python train.py --num_hidden_layers=14 --hidden_size=160 --num_attention_heads=5 --num_key_value_heads=5 --head_dim=32 --intermediate_size=640 --vocab_size=1024 --hidden_act="tanh_gelu" --norm="layernorm" --norm_place="pre" --norm_eps=1e-05 --positions="learned" --qk_norm=false --attn_scale=0.177 --bias="all" --tie_word_embeddings=true --parallel_block=false --init="normal" --init_std_qkv=0.0258 --init_std_o=0.00487 --init_std_up=0.0258 --init_std_down=0.00487 --optimizer="adamw" --learning_rate=0.00287 --beta1=0.9 --beta2=0.99 --weight_decay=0.14 --lr_head=0.00798 --max_grad_norm=2.0 --warmup_steps=222 --schedule="cos" --final_lr_fraction=0.03 --batch_tokens=65536 --max_seq_len=256 --doc_mask=false --train_tokens=229500000 --max_steps=3502 --dataset="wikipedia_en"
Each number is 500 + 40 x the weight over the matrix's rms, rounded and kept within 0 to 999. Layers, rows and columns count from 0. Numbers have three digits each.

# down: layer 7 MLP down (transposed), 640x160, rms 0.0647, rows 614-639, columns 0-159
# up: layer 7 MLP up, 640x160, rms 0.0834, rows 615-639, columns 0-159
down614:491466514493515548488577486500510437535454519507518453471409603499550554486570555476447535508555514500568484573443497501526381564486441515521490541499507517496518490481489441578552519524470502465505377502457436520443465524511503444470506492491489574475525448459546528532577480466520447452524464495580547518470497517452532480481509600467531433426548415481498462423519498495493524511543641537545465516486494440512443467477485519546512471503524424542517428563491542464540503531568493
up615:451496441518528473520540494486484479547500484495454477506512493535533525530516527500514530452528525495490452491491504491514490485539479470484486534505528485502522473525511512510537444500483531513480492492484419528489494542510501500440460526497483513502525502448485546453503546490484529539513515516531501489470496411429500484467544462480516492466469496433511479500536503491544502504507495469494467481472530532461519537470512503520529491469509538488498507499482570606514513469490525
down615:538494495486506475493578491514473486522519488513499489533509499518526484523496502520532511472489511522504500541502533519494522508509503504484510497486450503526522534517523529483522554467464516497486494492448483494480483472470501477477508530513500524498483523509481510494549479491505467471495469442482500521491478463527490475446510484504501509516462507539510498488477492514487480538539555510555502541480503530500462518487476501506512475495461457489490524499470465515453481548500496
up616:537479499495536446503484467462452501446528468490482470420545521533526483558403531470540427444480495549515550517514400458480529486508551465513559545496513432505476439526471467503511542484457526500504487502454499479548561549478508522452537543502521441454400430472396530469549505482472511545562402523542597483509489449459577550498479460557525528562492520547489555484487502504481480533522423507606515475517598494491476493548458525581508484490460474527510540515510411541498512465481534
down616:568515533492500498518495534538564450555524437510474480513479431510487519456501481501541523510572429485475506514457495444452524496534478462493390531508421542536565536521463504497532510501441503526476464543443431474499470504586483500539466462497467402543593510529493521462499498513496474428463579487546528514520485509551497574525387470447519572437436561499559490505453510536567510459518487588554538485531490413534500476426427543486480541481546511479498571499501512508461523440622532
up617:513454534493446522473513512474490488510520532518513523510489511407521450450484498525494486513518512472508496426487466503521491507501509493536494503484535500484469467425568493473531566464492500511538491501536499472493479480561541527446527508528485502461501496572499488531560451501515474522444507487503491467556486489535530540563503550522403452474432494512489534508461506519443549480501506517484563475522469516534478462516519443484460479529462553501506516507582461468521531511477464
down617:495447537500518487509510393523488494535523494525466484547480491511531491419443511519477482503506489476519536468495495501511536524500476562494480497516455508429448477466566490515533554473502530522519467537446489475492517508469526451555499606489548492525549559542466449524461517469457509495503497464504529519500531480554486471505473485500538512430486497533526522486499522511516475502493511526511497504490450499528468535486511506458489479557445526520513499511487485493425522523535511
up618:448419453504534527517558471431491475444503517458538494492515494527527526470495495522436502504561545573557538568431442466481516584558538518469543563484555526535464477527522453498463531554556514541498461499509557424475537469521511446516492485535588453471486451480474502503436459545478513478520495500506562494484438502512554492509477488555564556494468487437495463518559487590537509522508470502482453405424578540539479421451465479483477497540514440475450553440537485462441537497548521
down618:503470483514469491476480491489467531507461498530450500450459542453525500439524420433498527499479490491504532537552550482557473443478555535537506477504524545484623476429494502495449469447519567514552567466508446518495513485477529461504500389539413508506499552533459533429502601525471541584562488487474531467449481514529501512547568466518471457443544461531512477431446508495460515499516538495478506574534512441443634598500437489439502520405501567419508569484540529530486516577427530
up619:461483486506502499494494512493468458457555488473531468533500474478484480521503505507469496489503503520499507525496506524515504520491518479486492493452561493492518485496459460469519475488502526524526472540530532502498548493529509522509529483492519500478530519534485499511495489555478516450429476504500488480506547499525516526492478528503479491468461485538521485527513493476484540490522505539487516510548502528484514453508485512437499523517491507515516474479540445504503495492534525
down619:512490490484489499479500539481500517495517502477501515503479520510531509479521478500505524498465506496510481501480478487519496510478502517536507503500493503493508513496499505495511518509493494499547522457462481508482477487492482485511482476515503498493514492490525484495508480492480521477507532507493485504513489542514479508510489482472503485489528511511529523476488503471524501488502526506499497511507514486542498512484498472516493496479497502487512489528488526478513534519504485
up620:471507503483542521484504492495459479468464471450508497529501504520496503493525505511536483509490546517492549505440511447515470535493488506487496522467541530503496500542438484510507454479535523540505485500503521516517527568510538518473499504514524466471482425502464549531497494531511504452501518468509500430520510467489549489454529484536445492480537527456510472513508501538502495454461507533556495466527524489462467473502439514480479510477496490476480463573548494505490516506547553
down620:475522480463520483470468590506531497536511499471495547502480501571493516497487519467496498501451473524517487527457508505538493490523464524495459527476447461451488535493541482510496522503494518518485513501483484496492508483471485520527502489438510514520497532481494451505497532500497504479523477549496511452509531471533509506507500467489500506498526539514501502440513531481541510509485506518535469526519485519507501488466478538486530506501510485513498471517499488491466502472468513
up621:491484540487541495490569507501489453510493450470444461542465496506488505478528482494550524495515535474508491454550496537469495487486522501486521506483458483510501491502473510507480471460505493521519524548516547493545432518447538492482468496471553513436508497529487497488462451510474510536509510482557504474489529488535568515480503467539455436542523470503464524523458508498443538514533550502508519497541486525478493529524476488514513497489515474439517522558501498541521506483498517
down621:468527483517526482533507623494534503496500480503495497495507484499499499490509490479545489516509520507524537504496508537528475515494512515508486461485475504503530471519483503500496512489514501473519507491518516468554546506520479475513513473480481501510466467494485502478483517500474504490480488525485483502490506510466475490516487499492515496502506494493500484478519479465515483522534500503471500474500472494497481493520537502537483499510494501508538490499508491503509467493459526
up622:518497586430443503505503458467508435570555548481490526503599496451469470493495433513454543388512528481418543493552493471521569544529543508499502433424532468480561562543504500402534498450479445479529474580514511446538523516473488501626490496497479466515526443537462532487472525499421447553443433512533502487488511404517564588544595512567459523436461549560553481546448482532503526468609444577412569484471423599491510494477447477520560542541537508545509456553474486492577572461442437
down622:479551532510468531507484489522451594474514491498395517524436560501486501485559424437446465461520510525533449488584546528510485505591534599454475539479460539456547484555471481499518423552482494534617427477500570428589406530546518509427475608501455488478493553534435512473496521450603554496467455486457516464499534523491508446478554492393484479485592534558409441529550437451538554456417432459476411531526454511540516433527531614450418509506507485534457464540480596445568487505505529
up623:486482539498536525500506502508439451476556471503533509524509482523487500503512485497477498482524504544499498487508484514491499514513537489495504479442510511494454508462497480492522498472489476503506499530498521509493458460455521501518497501477538531537464518494463500489503474521514487496479471504481511506517515462540533508493507511514527505512490524492496466507466506493498518498500490555498500473489502525486533477478475514516485487493526481486501542479512483484475507467505498
down623:499508497503507501520495556489512530503519501493510475508503494457492485514498486505503485504483508474515496506489492496501487503485526498528505490489494488499507498491500536513525513498504487504472511494517519486529518478511492491501487480491468499492487508506502477487492488494487494514486507498492493513488498536505475490496477502478503507511493494508523512476494493475513485507506527501502532516498504489497487502490499489507501522497492509515557494492492500507526511487503499
up624:514488513490458482506542477504497464530507522492498503505499480491494517503493470495513508468472512522504493529513472522521518536459506481488474485486541486482503452497503532490484494511543507469488486517534456509497492499551490521520532515495501491510515506504526483474521506490463490501513533544475512478539503493514541511552502508505466495459505481505493506501494491498476555486490510481536546491529471484520454465519495486537522485507503485520505484513487547529523479493474492
down624:490512477470519504504481537480507484479509508479490511502521511544487497482469515521511514488469485505529507513502527455515499503522513510492529488484507518485535530503535484518474485486467498523523498517468543490519524492464494488507478501481520498507503506486490475491461509471527521508488516492509478505444515501491487501505465496496523507509519506517511483487496488483512495506492520505488475493495520475502513534478522498479495508523480490491491522474496489526457517514524501
up625:495426488486480544505471469408517495505480513464445497519501455487498454447493534510469540460562561434485532506485473443456530538521522437490492521441504530505484480512395483480487463472539495516525471540513505438541548556515571497514520486477491482524523476584445510481503497515518480527529502536570541488480479399517476503529451476500553519464539503478502534497507493553463525498538473477541563418477495585532462522535394511528520515510541459549479530481534498461499552478524506
down625:541504507565461535576482604527458471430488553538484482542462529475533483492469474483519501499434526493483498504505480423520483454514511521531508484489450471494547522517482462502450475490456489503471506514539534581541563549554477523516499376567460477485433527510520558510450505525516446559491494481527499549479518547514489514440538540484591508455483466459531468506486524477489491521500491482518540459573491535466516497478476499500484471463514522484488570435530523487497433507386517
up626:548556487508439548495523477534590484494479478493421476484500490473471526428488414527511542460495483530565522520531470438492473484493534524534533481513488527556584468547535527515435512411489454530551534479531478460454505396448426489481554555530581464465387464499496546430526514514502417492538497567460479475461504497560539541573485454508559439463474471533547523488509583509460558470495512472481498481473507550503321469501489548503548502502520514492483657565507477535508473502548449
down626:448517556495535408444431525507492515526529551496505593494497450519516549545500549442506449435471500517535524433482563539489519536537437540457451619432519532473450514556437436465519614523554491443585469512484515527474444507508522476422498442458553507466557595534515406469508443485478497542448438450557470492566381543467511496436469457438507501563513548472485498511502487490647548441566503489518520482486531516511543558462463483511542491475564477502541470566472418501504500515528469
up627:417467557438478504499544488411501494466588547498407508443580499472530467452522471557447424489492570475457592534522530461512473550526535477488566497533466511541468455487535508568496470505487413561411597519498531513483497409451487514485431553562560500405461515500492531519558551525423543621509555509465541501502495525543500464506523445529469495487431501616474529553602550497541490507605481502492573434362477510531474475475491521443454524509467498502509477443476474559530527484518427
down627:489593488486599522520591485544535492544509573565546473488488458498549432449555391531470574533492469591554427573515404484385483568519489583464456485490458465400499495448491394495469564512551483388467400499468420473508519465493486495495486500525587480452494479477474510483492534499503552512471475542516485493429512525511546510455467610470468439563483479375543507482431531525493484436585564556497502581478605526465505502465546521535511403481531500490447517485495546561541545497518503
up628:500442481421517478382548457464482508433453473496536479462570429458609418485405475570440548411529590532510471547480544498446517524503518431476517502539556530481509470513503551472548467483530504500518454463555494483536505571460551487527453522497527536407526475522412472510498514480478556594504545495596535488504444527556518458508512418567499528497498505470483501480565455556487456505518491496526512502453523494520510502507445469457472505464526480510514499446508459588559554463539522
down628:543601513467490465506513485488506547440571547498612572481394571496511542471475521501499408480483497402527515458509534486520515462514525438538465497516521488437522523475558510467428575475480455444493489538516505516528501507536432531448532496586503543486525610511516494497454540517532480506586560481461541482502498505513435513458396490544468476532479438530451543403508470513529443466475452515515498443598524438488474515539518510432500480499505514521501469529503549518508443531410475
up629:539441501500502545496466475451553455421462523446552529480617451500503495487456524476432537482558556479548489465614510534512523552527552469487580478466464554528522431507494391459518472510535502508531493564554515504560478571473515518527530507468511513481472506519491472476471420476480479500515469460541516477463498547475529502507502408515548496475541443490479506573467453552456519460490494506487485524511518508552484535485462529444451500562438444494563527498527462547515594569459478
down629:562519489482462550505382504525518554545520464511474543492546465500463532450513563491424397497480532492583519437470524567509523516519518503541470482513504542496498494563468547452413513587541512491547598499545582615390485568499507510498513487447399453499532512464506579487499512561467507486548463501571459572474568557450464449507469551508482452454432533447519556480545468476507424478441509492495513511532489509439524517510474482439516455436486510533482502492476580481451465492454465
up630:482458510490436509440560475522456469495481445489502452476531424564464412606414535528494538466432499519467486529461492494536517496552541461473489516500531560499482466503459493468510491553569529589504516460496449493437603508540545449494439497502485457496460518521518546502464520521538515588516534487503412530539440445560569550489466448581438482449400535554571466544553581534540500504544499507514489419430506566522490502418428473491506460479565496520450463551489426561526472523527492
down630:461511473566541476529573489449495578468427492515513453536396552541575607434536509438488541448499497531513511484460583478433493476497489483559442486542466453473407480454547446559565525479539536455530451505459471566492444502524511553484465472516476569362557519523465440458497506458421502533511486489523554634478573545479435571445466462447534469610540565538487546545534494464408476551472507497528478518527559460494564473538474365548470506501569461501507443583455550585460429535465488
up631:566502481523518454504496498432529463506470538484481458558523492410524484526482480530516536527605486539539516481575510503499549526472515459518535500457519540540550568473518469414536527504474498488524457553530452531517485451498503503521487549535536474505501474531494490404527462539459492519470502490568457499454501506512477474578535411543577386478527509507550550532422521513367507546528484468527537450506472527489440517513534481453522443491480497449454545521517516485473548447455457
down631:399517559496560483557471543589500495469485534475490429598500484594443514458395483516416428487501532513523480513479497525552417458522450573501487554534423511519471488484459560565492426507571519550458503488503539506504518519470488488540470529559426601496530478461495487511478448530523508522542504501510482429498542533438555480471514552502465505519443516526505481494571478484513487469498526492490491436432515476546434459466513525506523484478529478515503460559492507501510492482531514
up632:438503534482556479478592475490455466380517508491554469471453470471540396511421511544497459463466504504526482519472514505551545524596378539488476453504508481491561466449437471504602465461509459528487547415514513509538586564526587493539471518492488548470511496549477492530493550483517477540445465498586434457484511516556499541439447527519504525524507473419526533528495505494498546460519427482477572451407506539539511541532435514533512474503525469494543509528539475491540523503534508
down632:555533488536483515503463537451475536529517529552499509549491583523491585537626471463517506517585465462539517423567463464459453350468519509555461536532377524510462550492547506467517505539511463455457485513507489479536445502466527462446569508458552571540516536495600472461475477511534530537556471608377539521453590492436496479486492495477472457486494621509480463468543521473522466507447499432548509535451487525540510533455492517463509447474454528536466500490560464494470443449431526
up633:494446483422552535438420473465593496515509573523455491501463452507495459495511511499456481495408535537528486489466457605509463480537512403495524455532611469523426492528519442523491518502542491544494505461577509543414510475505511545536514533558501482529525562531474485470546526483495480542502518454552520535552521531564551477466491471576413449440397410560490551468504510548481579391504479527500511488517490569477543440468501464445560505416442503501501480482530471510468565502501523
down633:503453454526478478413440410568509505594550443537523532473483474484532462478463516500541523492512415498569496454490521454459534439567477518437434609569459442453530477612528501530526527489515476496542466459486438406513465541485478532534503500484513569492457520518510453520464553522490521497447510547512496545538480491511473539491515501431525552555459545490447520538433534540548551547542441485518468455407479453482528513521494520514527539552517458539357462509500512515498501516498533
up634:498459446492484515460467501513541506529493488490513486504495512532495545498514523508490496445469505544471450520511496500515515505467536508478504465451566483533529435517493531520522458519519464507518522525511491528480470518483528512503477502470491536471470481508495527495569493499486471487495499539499486505468514462498520503485501513515464491494528466496514498495508494499514562469509507504484488476460516508497477478476508514499521530454521516530525520530488532520465520513470508
down634:506524469487491479493474481482493503516506495496480522504506479516488478476471518506506539495495466544501513498525501484507508517511532512460508513473506475506488516510494500502481518529468508517510500510503505494513532512462485528517501516481516493556513502443477509495491523498537516517487498505526472500469526511492481518462511492477522498485498540479485464491480535482492500540516520499519480526478504470508504534460501518497494476506469482530503477493506513497446503494525496
up635:421459499439472507492457491539459437520476482423493472460563458490500496497630483516458594379509480426563529472444461458499508576527461467461582417543534553439490469493563454485575472529505523498567516459501502511521427430530558557583475530488583455491499458547437528519548470507552510567483543522538606512466500493517608503463505413484420386435463516468489589517498522521400516374479518521423479474496511513466483569506498548436480546575489512524504521601510406567523539471594546
down635:482507470607504586574507456584488497421503608514569544492522529558527416577455486503541541528533525562472523505575428533543558435472537469464542482515471487463503479454567515489520558489477451508480432397487520545464508569547494576553578530464512564398390459453443490462444446557469557422477447479466462469549498516475446557467605518462427534451481492497411497464513565518507555584500506532445481433519509471407459436522580545476475476498464413534497573438431525408522520537459497
up636:449515502495492511453492462404504447486476459551504457508572460465489521531475470521488469440505524517533518572471434504498510497476513564370455508539487480513521529534445587564562451484524480563472463491498508453564564454502530442405481562504492421519533468502468547561529435535570503517464488480488456516492473420491527491506484532534573525580540516578476547552516569502510448534510371458537566402379474535466434552573520544498543544513511458507516539535488464521521569516494473
down636:605432457454515447513439525541544523456495568491494511513415474521502527545493465454491529473540443441454572486551477583456527461503547514550424589500508529498453464510481491450531466540407572486531483519523504459490555529547545486442524427493520502574520510525462492501397413623439432432540452508462492514416451531500542440505517524554519530498511472623420496495492438467510468526534658511544437513587540528512539493520539489500421493504471482481544395491491543489463492538522532
up637:456493550513520538526410510426535495509452534484403468548562437517564418504500506490454492497509450491539403517466514486455572500540540565477478529500494511538417485477518467471547433519515544542517416541455458468490579482479464502486452564527518489503564543554462525490509505496441505543430486481556491560491585475521491491520513478541410506342515453487554500563558522477521584425548465476441519448504602541542477477527439438549569510494494553545495532505583496490532549442542397
down637:542473541545534503441513541498566480443475547506585439555481517571417489524545508438503458479582439440495492534520530532451461388513518450494550461479512541549516514500513512572548430517540587425524469389502582521481469533511564540551485453487452524463510507509471430565501483423533495427575545447509447556488414486505453550470510513483530440609466449472535515515482463507456519588554477589560464504465520498530457437473536460555452531515478458444407422553475477517449460547478567
up638:386542531444509450514505462510517508444471565486414553499514493501457514472527491499474465520474455515547575480497485522549467492495514443473506409439531504540413472484459466532660428416485443513526539485517453479532536455516496525518472537620560517506510561493382506435526585518547460561520464515529564528505579566464543425513490516493548487464497481465512517480548521522449571403535479508462540504532493499522477465593463489509525558492449520465553546493642507514439514458524524
down638:500519469465561500481487454440471445528526513442487464492499475504536412532467597452625535532413537457430492537536419547474451564464513451500493516485453535481450588486581539533423499504520527484558510521534529518490443490454468493531456392484497566505559496512489403536411539507542519474411479516526604452507560476536579477518495519497493506509553526527457432537530580516468445520454524481463489534521508504498552591547530431540467429477480471473544487521517586448552481576457469
up639:443472456482507534465509481449497444369497472449457507517573464526523478514500466511427535477537651462522494460517511550531458530544590476523571460546486524503588518532587466498501450492507489501498535505532534536530484479529454538501583527513448472524500529482437493464528515516431423491561485425555510552430583496434533470485455450525512415451497443562476441588466492545467523492461425518477546512551477521435518417475524548427528511498423484453513540402536486638501557540500521
down639:541458551549509583548434453512493479532499513455424508553478409484443480516456540481503483552507512550525529473565534568479609489487474453511444489460425561441493531516548546480475511544548437545556442459476531474489529559502461494498457508501498497491600428543453559504455510479439565529536454498610497547503478521462432501505530547492536448489454519494501423441495441521579396551391527482488473590535434504525588563479457525540544431484490553557459537471448534472459411616352543